config.yaml
d_mlp: 384
activation: "gelu"
norm_place: "pre"
rope_base: 10000.0
rope_fraction: 0.25
lr: 0.00476
lr_head: 0.0109
grad_clip: 1.0
Each number is 128 + 24 x the weight over its row's rms, rounded and kept within 0 to 255. Layers, rows and columns count from 0. The size above them is the row's rms in percent of the matrix's.

# layer 11 attention key, 128x96, rms 0.0539, rows 64-127, columns 48-95
size [ 55  72  84  76 120 132 136 121  54  59  75 102  80  90  99 127 115 132 135 116 149 114 130 129 114 122 117 107 117 130 114 128 127 119 102 119 124 117 128 122 129 125 117 124 133 128 119 129 123 111 123 124 119 108 118 125 138 115 136 118 127 120 121 108]
[[146 122 153 118 109 144  89  66 126 140  77 146 120 130 105 113 118 138  95 123 127  99 150 136 153 115 129 137 147 136  89 132 170 133 104 130 135 140 121 110 101 153 107 175 191 152 115 166]
 [ 89 131 148  97 116 107 105 138  99 108  87  68 159 114 128 129 110 154 124 133 114 146 112 171 119 130 106 153  89 164 125  94 149 138 132 135 176  76 111 154 122 103 112 129 137  75 119 133]
 [160 145 158 128  65 155 108 116  98 136 145 131 111  91 139 110 112  79 104 124 143 128 128 141 161 168 175 152 155 138 113 154 110 111 111  72 143 130  97 184 109 110 134 131 136 154 144 138]
 [101 135 125 139 145  73 120 155 143 143  81 116 116 174 131 145 137 155 115 151 114 144  82 140 125  88 110 141  86 132 165 123 135 138 129 184 156  96 130 101 111 134 105 148 136  86 102 137]
 [155 159 126 121  89 104 114 113 148 147  83 132  99  94 157 116  96 152  91 122 101 145 105 147 143 122 145 142 141 168 123 118 131 138  95 139 143 147  83 146  80  80  88 124 131 128 125 135]
 [107 101 137 114 150 155 124 153 124  96 156 132 134 155  81 155 142 109 126 131 197 128 121 103  85 128 135 142 146  90 176 164 123 111 127 123 117  99 145  96 167 191 146 136 114 137 138 152]
 [102 111 111 114 147 133 103 118 126 148 126 141 142 103 123 162 159 163 123 145 125 112 130 181 116  81 120 170 140 164 114 112 128 126 118 133 148 116 110 143  77 123 145 121 107 125  83 118]
 [ 87 117 113 105 151 117 132 182  89 110 113 127 141 126 124 154 114 123  67 113 101 134  79 122  78 117 128 159 115 125 112 160  97 112 154 139 138 137 155 115 106 107 126 132 121 135 159 152]
 [ 90 130 107 138 163 108 120  79 135  88 120 115 107 119 135 164  96 107 144 161 107 132 148 130 130  55 147 159 123 148 141  92 104 154 155 176 135  97 110 175 135 123 134 111  96 132 140 103]
 [141 127 122 113 127 133 102 165 137 128 170  96 143 108  96 121 122 117  95  81 148 141 120 135 117 149  75 124 108 111 180 149 144 141 176 132  98 120 146 160 137 149 181 107  90 104  86 157]
 [ 92 129 134 107 123  94 109 127 108 148  97 110 152 120 142 143 139 150 100 135 140 135 120 158 124 117  90 133  85 153 138  99 117 133 102 142 135 145 118 129  91 141 115 123 133  96 111 155]
 [105 105 122 151 185 133 166 146 126 120 160 123 151 150 112 157 141 125 165 153 126 110 153 112  94 125 108 107 126 105 115 119 146 141 156 138 115 114 198  98 157 153 159 125 110 122 108 122]
 [102 102 125 111 132  69 128 138 156 135  84 108 117 173 123 119 153 149 103 101 123 127 102 117 102  93 160 165  88 118 179 143 141 121 129 164 139  98  98 126 109 154 101 140 149 102 130 145]
 [144  87 111 156 126 172 136 155 108  83 147 131 135 121 104 100 133 187 131 141 153 122 111  79 157 171  90 138 120 116 143 103 130 112 111 131 135 132 132  85 140 145 129 132 110 118 108 132]
 [143 160 127 163 154 121 112 122 178  99 151 128 105 118 184 173 126 125 141  97  90 123 115 103 139 134 128  87  88 158 129 125 106 124 134 124  98 126 150 150 140 125 109 148 113 129 133 132]
 [118  85 118 129 138 139 122  82 104 134 147 126 143 137 142 147 125 150 102 150 125 126 122 147 105  92 124 102 131 151 113 139 120 173 153 138  93 116 121 122 127 172  53 120 182 165 152 145]
 [120 131 134 140  68 117 106 119 135 149  74 147 132 149 110  90 123 154 121 118 137 140 138 141 113 141 127 149 102 113 135 124 126 124  90 120 132 124 130 101 123 171 105 144 139  95 135 153]
 [113 143 115 124 149 159  63 127 129 147 117 114 145 137 116 148 130 115 130 119 139 117 159 152 126 135 100 148 107 121 102 144 182 149 130 189 137 121 124 116 164  96 148 120 153 130 134 128]
 [130 120 132 131 112 116 149 152 127 159 147 131 138 139 141 118 109 105 108  95  88 142 116 131 171 161 170 139 109 107 103 132 118 123 114  91 132 191 131 137  98  99 153 135  93 122  92 155]
 [105 136 147 130 115 119 149 118 134 121 111  99 100 149 132 120  87 119 104 105 142 165 131 120 137 121 142 108 126 100 150 142 101 156 140  95 170 134 120 100 181 122  79 120 184 134 173 132]
 [142 110 145 118 119  54 165 114 149 148  96 157 137 132 149 110 144  84 119 106 136 164 154 113  93 128 141 128 155 144 112 108 113 151 145 125 149 115 153 152 144 137 104 103 101 132 119 133]
 [124 143  99 109 169  83 111 182 179 103 156 132 114 101 128 148 121 141 169 111  99 124 125 132 122 157 113 159 107 147 118 108  87 105 106 155 117 149 140 125  89 118 156 127  95 115 119 125]
 [144 127 138 136  98 137 148 134  79 165  64 132 130 152 115 100 140 135 119 131 143 147 145 123 133 131 110 155 162  90 134 139 120 119 128 104 162 157 104 108  91 100 183 155 173 115 100  97]
 [143 118 135 140 100 133 148  88 154 163 128 145 118 157 106 117 146 120 150 131 142 104  87 119 115 138 121 117 139  80 107 136 159 127 147 143  88  77 111  94 175 157  80 116 148 139 119 104]
 [150  93 108 153 104 111 131  92 125 114 119 120 136 145 172 101 139 146 107 125 140 108 114 125 156 198  92 108 127 119 123  78 143 121 119 113 155 136 138 157 121 163 154 140 108 112 145 137]
 [152 139 140 152 144 149 109 142 137 103 157 181  95 120 157 165 113 159 163  96  90 138  76 142 187 125 130 112 114 104 119 144 105 101 132 104 133 164 119 162 145 111 170 160  94 139  92 126]
 [121  78  92 120  98 142 145 132  91 151 150 112 143 118 132 118 101 152 104 149 150  98 140 152 125 178  93 114 135 137 148 119 164 149  96 161 118 124 125 112 115 106 115 127 177 131 147 163]
 [118 143 137 136 135 126 179 149  80 104  95 129 139 122 154 117 118 119  94 120  78 129 148 118 140 124 115 125 150 137  85 117 110 143 123 146 139 141 127 124 118  85 110 138 156 158 188 102]
 [ 99  99 157 141 118 164 110 121 109 136 154 149 113  85 144 152  95 178 109 126 150 162 109 143 137 127 159 134 141 117 128 160 106 129 122 140 111 133 106 110 178 127 100 158 181 148  70 136]
 [164  75 142 108 103  89 143  72 158 146 145 137 114 100 136 142 155 144 132 107 174 137 108 106 119 106 114 147 111 167 165 102 113 143 114 129 101 115 151 134 151 170 117 136 123 115  98 125]
 [138  73 128  97 113  77 129  91 130 137 121 129 118 149 121 120 168 122  83 124 117 133  97  98  96 101 178 177 138 141 129 144 131 155 102 126 127 114 128 108 105 124  84 127 127 135 144 137]
 [139 120 126 132 114 110 156 137 119  88 126  87 135 116 133 134 138 152 111 116 130  98 119  79 136 124  67 136  87 178 125  93 140 144 116 135 151  94 122  98 131 127 110 152 151 128 184 129]
 [118 158 160 123 149 133 108 102 123 165 133 110 131 128 142 100 133  73 130 116 130 143 162 119  95 159 173 122 128 132 157 133 164 156 142 165  90  96 130 146 159  68 113 125 159 159 158 119]
 [167 110 115 134 116 121 127 114 108 172 116 136 172 116  97 104 123 136 118 139  86  77 151 158 119 165 118 150 147 145  69 114 157 145  83 179  85 135 131 130 123 139 139 117 123 119 112 141]
 [126  94 133 127 133 121 129 107 117 146 134 137 108 172 161 115 145 134 107 154  96 148  90 109  95 105 159 162 130  80 176 164 134 110 146  91 123 161 115 107  74 115 124 120 130 134 107 137]
 [103 145 173  79 148 136 141 187 141 125 109 157 126  92 110 169 119 119 130 110 119 133 118 139  95  88 136 118 139 111 128 184 124  88 131 120  99 138 144 127 148 122 106 118 142 119 102 160]
 [142 101 146 109 135 115 172 134 154  99 132 132 166  95 141 166 132 122 128 120 112  96 138 108 155 145 132 114 119 202 122  95 122 147 149  98 145 114 121 168 115 146 106 141  59 126 129 153]
 [ 84  81 112 144 156 117 125 148 129 150 148 126 143 152 143 126 134 143 143 151 119 102 124 151  77 175 166 155 140 110 183 136 125 108 129 125 101 137 144 116  76 107 114 101 110 124  88 153]
 [129 136 132 112 120 168 104  87  65 127 126  98 142 157  90 113 151 109 118 177 151 140 115 134 134 107 166 120 180 112 119 157 146 154 150 127 185  97 110 140 132 133 128 128 131 144 136  99]
 [111 168 151 150 115 104 139 215 166 113 121 118 129 112 126  93  96 139 131 114 142 145 133 120 138 158 127 165  91 131 174 128  93  97 102 131 165 162 137 103 123  97 120 126 156 103 128 142]
 [ 80 118 127 158 146 160 144 136 104 127 143 115 115 129 169 147 109 166 155 117 153 138 143 141 104 149  70 128 126 129 179  97 122 129 146 140 118 102 112  89 125  96 139 141 180 129 111  80]
 [110 112 114  94 162 162 106 126 100 123 173 132 137 103 112 117 132 102 131 156 132 116 138 172 113  97 175 108 130 120 140 138 160 113 115 142  98 115 142 162  73 112 146 121 127 165 167 157]
 [114  69 138 160 103 149  99 108 152 130  92 155 140 150 151 151 137 148 106  91 135 140 126 133 169 147 127 143 106 116 127 135 166 107 118 139 147 151  93 140 131 162 148 141 138 132  97 138]
 [ 95 128 126 124 154 151 127 138 120 150 118 134 110 116 151 118 142 105 154  88 113 106 113 105  96 115 155 132  77 136 195 102 172  99 151 138  66  88 122 131 137 105 143 133 133 112 135 101]
 [101 114 142 114 124 173 111 143 107 160 116 112 142 106 140 135 151 128 149 129 186 105 127 119  84 156  93 125 144 147 190 120 174 122 154 121 117  89 133 111 154 118  99 143 153  74  99 119]
 [102 153 133 143 119 130 113 192 128 124  98 109 138 139  90 111 104 145 153 131 126 154 152 134 125 167 111 146 144  99 115 152 134 118 102 139 171 137  95  93 119 145 137 108 134  99  95 128]
 [153 148  85 144 127 112 110 172 122 114 183 106 103 137  94  83 100 124 172 155 147 130 110 128 148 152 118 100  81  76  98  92 117 132 110 141 122 141 145 102 130 141 167 118 128 130 110  96]
 [101  92 133 158 129 146 153 143 181  90 119 125 117 146 135 154 108 147 128 101 146 148 155 143 167 148  98 135 113 148 139 142 128 153 113 102 198 149 104 140 140  92  97 150 146 117 123 140]
 [ 97 100  88 142 134 136 143 121 125 116 110 129 162 149 190 142 127 152 103 137 113  97 127 134  99 119  85 119 126 127 138 112 127 128 166 101 128 133 137 122 101 160  85 109 129 116 157 141]
 [121 124 204 122 134 134 117 165 115  93 153 145 134 122 143 106 104 147 114 125 116 163  94 105 128 129 162 150 129 124 163 153 132 103 135 124 185 147 111 123 128 115 132 125 123 112 110 127]
 [121 154 166 173 145 112  95 115 114 122 169 120 120 124 185  80 122 155 138 132  90 175 134 113 105 125 152 135  89 116 181 114 101 120 136 126  94 129 135 106 100 141 134 123 114 141 118 126]
 [168  95 177 144 126 107 121 122  77 111 236 112 140  95 175 149 132 145 105 159 139 132 100  72 131 138 125 116 142 139 145 110 131 154 122 147 147 130 131 120 109 105 133 117 111 140 125 120]
 [111 131 102 176 120 153 102 128 122 117 151 135  93 139 136 140 118 169 117 144 166 166 106 159 134 118 133 104 133  64 132 145  87  93 126 135 117 150 135 122 152 130 131 132 195 152 109 138]
 [166 127 158 109  91 101 148 147 102 145 141 139 175 110 124 147 120 120 132 121 133  92 164 115 141 147  56 104 154 137  59 117 150 147 104 196 141 123 123 102 148 151 150 102 130 140 132 140]
 [152  85 154 162  97 130 149  76 124 146 150 124 103 178 156 105 132 143 122 130 134 135  99  77 141 170 165 145 145  97 179 124 157 138 123 123 140 137 108 117 126  84 122 129 125 125 105 110]
 [ 98 102 127 151 106 156 139 109 142 156  70 139 126 126 173 153 145 133 137 101 155 145 151 144 117 118  83  94 136 112 158 131 108 107 141  88  98 160 131 132 154 170 109 127 168 102  98 128]
 [152 145 178 146 134 103 124 133 138 118 191 102 141  91 187 119 115 125 153 115 127 130 145  74 141 151 115 111  83 167 152  88 123 145 140 120 121 104 134 103 157 112 133 136 128 145 113 114]
 [ 72  92 144 119 119 131 101 142 160  86  92 136 117 118 118 140 152 169 104 111 169 154 118 133 107 105 125 190 115 153 168 147 132  90 112 141 169 116 117 106 130 121 111 132 148 110 130 134]
 [127  77 114 124  92 106 151 171  84 175 131 155 137 125 114 144  77 140 115 109 171 130 152 176 153 139 142 121 113 117 133 108  86 141 104 139 142 168 135 133 138 153 134 128 186 137  87 131]
 [150  71 147 127 127 114 138 139 118 147 130 127 140 108 127 134 135 130 133 103 117  84 123 102 141 141 143 133  90 165 156  95 149 126  91 136  91 117 147 131  88 135 151 153 140 117 135 141]
 [145  90  85 127 133  57 156 126 149 161 131 141 131 113 139  88 118 119 154 114 121 115 141 139 122 128 176 140 100 117 177  95 123 141  90 130  91 154 134 147  99 134 144 108 136 135 118 142]
 [125 153 128 147 112 145 151 159 138 102 127 154 144 140 119 107 119 118 120 129 130 141 130 154 148 102  94  87 108  91  66 122 114  88 144 118 154 146 149 107 157 181 122  88 114 147 128 128]
 [ 98  93 116 125 132 164 136 137 130 119 101 138 174 142 138 139 150  99 130 111 170 117 148 144 134 121  98 129 117 149 161 101 172 129 181 127 181  95 111 148 134 146 118 108 116 109 136 124]
 [128 161 152 156 144 143 168  95  93 132 136 128 116 134 129  67  94 132  97 127  96 160 154 141 155 114 198 125 154 127 124 121 108 138 116 108 144 126 117 140 127  76 153 149 142 161 141  92]]
# layer 11 attention query, 128x96, rms 0.0535, rows 65-127, columns 48-95
size [ 56  86  58  99 113 121 134  48  57  63 106  98 136 128 131 115 136 130 116 142 113 130 132 112 122 119 114 124 136 127 126 143 125 115 125 133 126 124 138 136 123 128 128 129 131 121 138 127 132 150 125 131 118 124 132 135 126 139 125 130 134 122 120]
[[170 128  95 163 117 140 159  89 109 144 194 137 141 142 153 141 132 103 113 116 151  87 114 133  89 151 146 106 132 104 152 138 114  94 128 139 110 183 162  98 136 120 135  99  71 119 157 157]
 [104  89 141  94 101 122 100 115  83 156 117  93 130 121 137 105 127 140 128  83 131  89 158 160 175 121 114 145 110 157 106  76 117 148 135 135 115 134 117 159 117 137 119 129 185 121 119 155]
 [127 142 128 115  92 127 119 130  55 147 151  92 156 113 139 115 152 114 116  82 195 103 166 146 117 205 124 133 145 135 136  85 127 155 114 112  83 125 152 154 125 140 141 135 135 148 131 153]
 [ 94  97 108 105 120  91 155  84 117 153 123  89 121 136 142 113  94 152 133 113 112  99 146 176 155  91 153 128 127 135 111 144 125 141 167 151 114  94  96 140 121  97 113 115 188  93  81 138]
 [132 136 140 130 109 155 113 154 113 100 141 143  86 133  82 152 169 128 101 118 181 145 132  64 143 153 111 137 142  96 136 145 151  97  78 114 160 128 143 123 159 144 158 121 110 169 145 160]
 [132 127 135 132  97 144 131 103 104 130  94 183  68 152 127 152 122 129 176  93 130 110 145 162  97 132 153 106 142 119 119 130 120 124 127 103 114 178  84 153 111 137 176  93 135 155 125  82]
 [115 125 128 137 128 138  86 176 115 120 132 165 129  98  80 142 122 138 101 122 136 142 119 107  97 156 120 145  94 126 121 123 131  85  98 102 117 101 121 110 108 153 164 173 112 123 163 159]
 [133 136 123 144 142 141 166 188 107 138 105 164 166 112  99 168 124 130 127 123 161 146 132 139  85 138 119 113 163  86 111 173 143 127 136  92 119 153 155  92 129 139 110 146 129 126 110 148]
 [142  95 173 128 132 105  95 124 130 131 110 160 110  83  98 146 124 143 166  82 116 113 128 131 132 116 140 129 124 142  84 129 111 130 104 139 159 200 125 133 126 116 104 143 159 118 144 148]
 [166 187 104 161 107 149 158 131 129 107 144  89 119 156 102 117 119 119 122 134 167 139 145 125 117 170 166 133 150 119 165 138 131 115 110 118 101  76 161 104 149 147 131 147 107 132 152 115]
 [166 151 141 158 158 151 117 150 172  84 114 154 108 116 104 136 138 121 127 169 133 160  93  86 107 140 121 117 127 110 138 156 123 104 114  89 147 138 149 104 145 135 120 116  91 145 174  97]
 [107 151 122 118  77 122 133 107  64 166 148 117 148 160 154 137 119  97 129 115 156 101 148 175 151 139 136 153 114 143 140 105  99 182 164 139  93  95 116 161 105 128 138 160 158 109 104 138]
 [150 123 118 124 189 141 146 169 129  90 133 128 141  92 114 102 125 104 148 148 134 146 120 113 104 146 109  90 155 114 144 118 114 122 124  91 120 185 111 127 145 117 126 131  76 163 164 122]
 [120 155 186 153 129 128 140 129 146 144 110 130 125 109 157 159 132 119  86 127  65 136  85 148 143  85 127 124  86 173 119 142 148 159 117 138 124 103  88 132 121 114  77 107 133 104 131 113]
 [150  98 104 105 126 157 153  95  76 133 101 129 181 131 104 138 114 156  87 153 135 104 125 147 113 106 133 122  98 132 134 124 116 118 130 114 101 143  80 129 156 163 137 118 112 145 117 144]
 [126 131 136 111 153 121 147 139 128 106  98  72  83 120 100 117 153 146  75 133 129 131 140 119 166 146 112 173 142 130  99 139 121  98  69 138 164 140 124 118 131 129 101 124 163 115 142 157]
 [114  82  98 138 142 139 158 120 118 110 114 158  90 105 169 148 127 132 168 127 148 146 162 135 147 133 100 122 130 128  98  97 172 108 114 157 159 142 143 119 108  94 137 115 143 125 165 123]
 [123 145 146  87 149 111  91 154 147 146 164 128 142 129 127 137 153 119 109 128 114 128 108 171 107 168 139  81 134 155 142 132 110 170 136 147 117 111 149 148  80 120 106 172 160  89 101 152]
 [123 110  89 128 126 122 117 122 124 122 137  88 165 135 114 101  93 115 104 145 148 128 123 109 124 109 111 117 119 126 132 160 121 144 150 157 144  60 163 139 168 143  91 194 109 114 149 173]
 [148 149 134 104 120 142 121 128 160 142 134 141 133 165  93 120 130 141 131 153 149 122 107 157 113 158 121 143  79 148 117  65  91 152 157 162 155  98 144 121 114 185 130 111 143 153 111  80]
 [ 89 142 148 113 101  99 125 138 168 117 108 144  87 116 131 111 150 117 165 115  95 153 122 157 110 127 171 118  75 128 113 111 112 112  93  84 152 147  88 132  93 131 103 132 108 139 126  91]
 [102 126 102 134 161 111 116 143 113 128 144 114 114 118 127 122 136 128 136 101 162 122 141 119 114 162 145 136 167  89 160 123 100 123 161 133 107 131 164 143 121 116 132 162 152  88 157 148]
 [151 116  90 149 148 141 196 127 140 100 118 128 145 159 120  88  94 154  98 134 112 160  95 124 168 102 122 180  97 101 122 145 140  98 130 121 140 141 143  99 161  79 112 134 125 159 124 165]
 [155 144 123 147 165  95 106 156 133 124 127 118 115 133 122 128 183 105 119 141 117 105 124 111 169 131 115 126 164 162 155  97 148 120 133 199 134 152 150 146 120 157  99 114 133 129 142 136]
 [ 88 155 153 157 164 150  88 156 123 136 128 173 107 103 161 117 103 125 150 115 113 152  63 139 154 114 170  87 152 124 132 139 131 117 116 116 109 118  80 122 151 118 125 139 112 131 114 124]
 [156  68  67  95 143 132 131 109 102 109 129 160 190  87 160 103 120 139 119 122 146 146 183 111 146 134 109 138 143 110 181 111 114  86 120 132 117 137 153 137 132 149 114 131 116 124 161 149]
 [113 136  81 152 155 133 115 136 114 102 115 117 185  79 133 141 102 120 109 143 104 129 139 116  98 141 125 134 137 159 134 104 100 123 185 165  97  93 150 114 109 149 131 158 123 124 134 154]
 [120  98 140 123 144 161 132 123 136 132 142 133 151 111 128 150  98 182 113 118 165 148 106 143 109 103 146 107 117  79 141 154 121  78  90 146 112 129 103 111 183 155 147 167 112 112 117 141]
 [152 118 162  88  92 114 107 131 166 125 138 141 118 143  97 161 123 136 129  94 145 116 108 137 144  94 130 183 103 117 142 144  84 142 120 147 129 138  77 153 173 137 113 112 143 148 127  83]
 [146 114 122  93 113 118 136 134 126  83 128 131 120 148  63 132 145 137 105 123 130 113 101 103 114 140 165 191  93 145 164 136  96 101 128 168 101  87 153 139 137 155 124 143  82 151 131 168]
 [136 108  93 147 122  97 122 132 115  73  90 115 140  95 105 151 119 111 119  94 104 122 150  82 129  89 127 183 138 138 134 151 143 136 157 173 126 113  94 164 146 136 110 115 108 146 184 144]
 [136 100 117 129 117 155 185  97 156 137 149 120  89 148 180 135 119 116 140 146 136 118 143 135 128 149 132 125 114 148 122  82 133 146 134 149 135  94 161  94 111  88 113 126 115 118 162  98]
 [133 103 106 103 180 123 133 141 109 106 118 133 161  86 140 107 133 167 136 133 124 139 139 138 140 159 138 151 112 141 102  90 130  72  93 149 115 163 123 128 105 143 146  92 143 131 120 113]
 [106 124 140 111 148 131 135 145 107 123 160 137 125 154 104 141 155 120  96  92 137  82 105 116 124 167 174 117 135 117 174 140 129 138 128  83  63 105 144 122 139 119 119 140 118 132 129 187]
 [106 116 142 116 105 142 109 160 147 154 150 162 150 112 137 151  96 161  95 123 154 122  94 106  84 126 103 139 110 128  96 130 162 111  94  67 132 126 144  84 130 156 125 167 138  95  91 148]
 [162 152 171  98  92 138  78 128 155 128 125 105 149  96 118 127 113 168 157 149 119 143 101 127 127 127 108 125  83 156 138 128 158 147 146 126 129 121  71 146 102 169 151 124 121 121 104 123]
 [121 136 132 113 129 149 176  92 151 143 136 157  92 169 145  98 149 136 121  97 139 132 155 154  91 182 154  72 120 136 162 107 128 112 113  71 111 128 144 114  88 133 117 135 100 148 102 146]
 [158 138 134 137  84 135 133 116  71 147 130  77 108 160 125 112 133 128 133 138 138 114 126  83 115 155 113 128 172 119 145 153 158 132 133 147 132 131 159 120 134  78 185 111  98 141 125 157]
 [103 137 129 120 105 103 135 109 149 127 152  99  98  90 126 132 124 109 103 105 136 138 177 137 130 134 130 104 134 121 113 107 124 153 100  88 172  96 151 130 122  99  68 166 140 113 156 123]
 [ 74 114  80 162 151 157 166 120 132 122 135 154 118 123 159 149  94 133 145  75 158 144 178 122 129  99 132 113 133  73 147 130 111  77 151 126 108 145  75 103 146 154 145 106 133 122 163 142]
 [139 112 133 112  76 148 117 131  92 151 142 189 137 147 167 135 139  86 154 153 125 103 168 106 141 149 128 124 160 153 137 120 129 144 117  68 105 151 149 114 125 120 124 135 107 151 103 119]
 [108 113 137 152 157 141 115 124 134 109 103 162  93 132 130 180 186 140 141 121 155 106 151 121 196 106 133 116 172 153 141 111 165 116 141 164 123 116 155 162 148 125  95 137 153 115 129 140]
 [ 82 110 130 127 149 167 155 132 180 101 156 162 113 132 139 117 137 120 170 108 133 118 152  83 170  96 126 175 102 120 136 153 146 107 108  86  89 105 100 100 143 106 145 145 116 136 145 137]
 [136 102 124 125 104 152 169  99 154 156 133 108 118 109 137 138 161 159 115  87 186 129 163  81 104 110  79 152 148 112 164 146 194 109 123 122 118 136 132  76 117 135 152 129 144 101 137 164]
 [101 150 105 140 142 105 160 129 123 126 105  78 101 132 141  80 128 166 125 109 132 156 147 134 118 152 128 109 129  89 107  93 154  89 103 133 176 131 134 117 115 127 121 114 136 120 132 149]
 [ 98 125 107 135 145  88 118 151 107 129 156 128 174 134 128  83 158  83 152 133 122 165 164 102 167 102 136 112 110  83 115 160  87 147 104 123 158 155 138 127 143 113 129 101 115 149 131 130]
 [121 125  84 140 122 126 123  77 131 114  97 136 114 108 150 131  96 145 144 142 163 144 133 158 135 117 113  77 141 139 163 111 135 158 158 130 161  83 128 171 126 160  95 189 121 109 134 156]
 [130 137 101 148 145 156 141 112  87 138  89 156 161 138 101 129 142 118  99 113 123  86 141 124 114 114 124 110 139 153 145 123 164 121 157 129  79 137 105 130 111 174 120 111 126 161 127 158]
 [111 138 149 135 128 134 128 155 149 130 179  96  99 117 107 143  99 153 121  95 178 114  99  97 123 152 133  93 154 119 143  94 159 127  97 129 121 106 142  86 148 162 151 142 103 132 107 163]
 [ 86 159 162 129 162 126 174 142 125 136 162  85  86 155 121 142 149  97 104  86 107  97 125 140 127 151 158 120 127 114 120 118 110 142 115 143 112 147  78  89 135 147 121  82 112 149 141 110]
 [169 113 175 130 112 112 123 130 132 142 174 104 146  97 131 191 113 128  92  94 125 115 125 113 101 139 127  95 155 123 162 113  83 154 144 193  91 126 116 104 125 164 138  79 106 145 115 117]
 [131 139 118 180 135 142 130 135  89 144 136 184 134 157 154 151 117 100  80 137 125 103 128 151 143 100 149  86 172  96 122 137  86 124 107 102 140 156 148 131 178  95  97 131 136 144 123 108]
 [148  94 106 135 129 100 128 156 110 134 109 122 171  82 158 153 107 166 115 109 114 154 138 114 123 134  94 151 137 138  95  93 128 101 155 186 145 152 125 112 113 131 111  65 175 134 119 127]
 [148 135 123 132 158 133 166 116 181  92 163  98 103 151 145 123 111 143 108 127 121 123 108 126 144 156 153  98 152 126 189 114  97 132 131 161 109  94 159 147 147 101 100 151 101 123 140 164]
 [123 138 137 140 147 149 147 131 148 160  88 139 146 153 137 143 136 149 102 126 148  85 132 154 114  89  92 123 162 141 130 129 137 132 139 119 109 140  99 113 153 133  85 130 187  97 118 127]
 [105 113 155 141 138 134 146 111 145 133 147  99 135 113 147 156 138 113 147  76 125 134 143  99 109  97 137 117 108 135 129 137 145 157 152 194 109 111  98 114 123 177 119  88 101 123 144 118]
 [115 145 134 154  87 129 129 115 136  95 103 157  37 144 112 176 144 134 116 106 178 102 164 113 133 115 130 147 165 125 119 131 136  96 103 133 157 111 141 140 156 129 112 144 135 159 151 119]
 [107  94 105  99 112 135  83 114 110 152 143 157 163 100 142 154 137 139 140 129 166 148 180 131 146 119 107  90 125 107 134 128  59 119 101 121 162 115 134 130 153 142 109 136 181 102  99 126]
 [133  96 158  93 115 106 121 160 177  99 151 142 103 103 148 196 139 132 112 109 121 123 129 105 156 134 117 172 134 159 133 118  96 145  98 129 123 150 110 129 113 133  83 122 166 116 130 129]
 [105  98 129  78 144 116 120  93 158 123 146 151 158 148 127  84 149 104 177 126 118 121 172 141 170 138 165 137  85 123 157 114  76 150 136 110 110 105 140 149 143 138  86 132 110 147 117  94]
 [127 152 101 163 148 127 127 156  83 144 116 143 186 135  98 105 126 120 119 159 124 120 129 119 140 101  91 107 138 139  71 127 135 148 144 118 158 157 132 104 162 151 124 134 158 159  94 135]
 [125 134  98 140  85 161 136  94 104 151 116 153 117 139 108 146 148 135 184 117 182  96 194 109 167 103  81 118 152 138 140 119 195 153 183 132 141 113 132 115 120 130 160 107 154 150 119 145]
 [106 149  91 139 162 139 115 121 106 119 176 104 145 140 139 121  96  97 143 149 116 109 128 134 132 142 163  91 151 116 127 123  74 133 155 155 112 121 158 153 156 150 159 169  98 126 139 127]]
# layer 11 attention value, 128x96, rms 0.0542, rows 64-69, columns 48-95
size [126 119 122 117 112 119]
[[114 132  81 171 172 139 143 128 143 127 133 143 158 143 150 121 171 105 130 118 133 123  91 122 149 162 144  99 146 140 120 139 122 136 162 132 105 147 135  93 129 133 123 172 155 115  95 124]
 [ 99 137 146  91  97 133  98  74 129 106 111 146 132 125 113  85 120 109 161 131 136  77 114 107 113 150 160 127 103 126 142 103 155 164 115 102 170 114 150  83 130 152 149 147 132 145 113 115]
 [ 91 138 119  85 137 124 139 117 143 131 105  70  82  81 128 110 104 136  91 150 138 149  44 153 135 147 108  89 105 148 132 118 126 101 162 124 113 114 111 121 113 144 133 138 140 160  99 122]
 [154 111 136 156 158 139 118 146 140 157 102 101  94 133 158 127 139 124 171 113 123 118 114 126 130 140 161 156 125 109 126 116 132 192 156 111 154 142 116 144 130 144 135  53 142 150 143 124]
 [ 86 151 145 141 109 118 137 115 114 120 102 125 140 108 151  69 110 154 148 142 157 139  86 107 136 141  77  94 135  97 117 102 136 142 153 140 141 101 145 169  83 133 109 186 156 127 134 125]
 [143 144 134 131 134 118  53 115 131 133 107 132 201 135 137 115  81 156 157 104 131  87 149 129 105 150 130 132 113 134 138 149 127 124 112 115 138 110 148 134 144 171 150 166  97 137 111 146]]
# layer 11 attention output (transposed), 128x96, rms 0.066, rows 64-68, columns 48-95
size [122 127 121 129 126]
[[154 133 145 103 100 144 128 154 125 136 149 101 117 148 138 164 165 140  82 135 126  91 124 134 146 123 124 130  99 140 113 119 134 112 172 117 160 116 114 147 109 122 137 139 121 109 114 172]
 [114 141 122 172 134 147 125 161 160 143  69 135 103 141 115 100 138  99 124  86 144 117 137 140 136 153  99  86 120 119 128 121 123 125 125 126 104 154 128 162 130 135  84 127 118  87 174 163]
 [137 148 148 116 123 115 105 142 165 134 128 119 130 159 197 141 184 106 136 151 125  86 113 146 120  95 108 155 155 133 143 129 161  82  81 120 136 124 147 172 139 139 170 155 105 110 148  98]
 [110 120 117 109  96 176 166 136 129 135 111 178 145 105  83 130 147 145 123 122 113 110  89  68 119 152 133  97 137 141  83 122 170 119 144 152 140 165 152 127 119 129  97 156 132 123 117 129]
 [105 133 140 103 103 156 145 132 114 128 133 144 147 152 110 193 129 135 163 144 122 157 131 155 176 106 123 152 126  69 141  91 157 133 142 134 105 122 104 123 128 166 107 112 144 128  96  86]]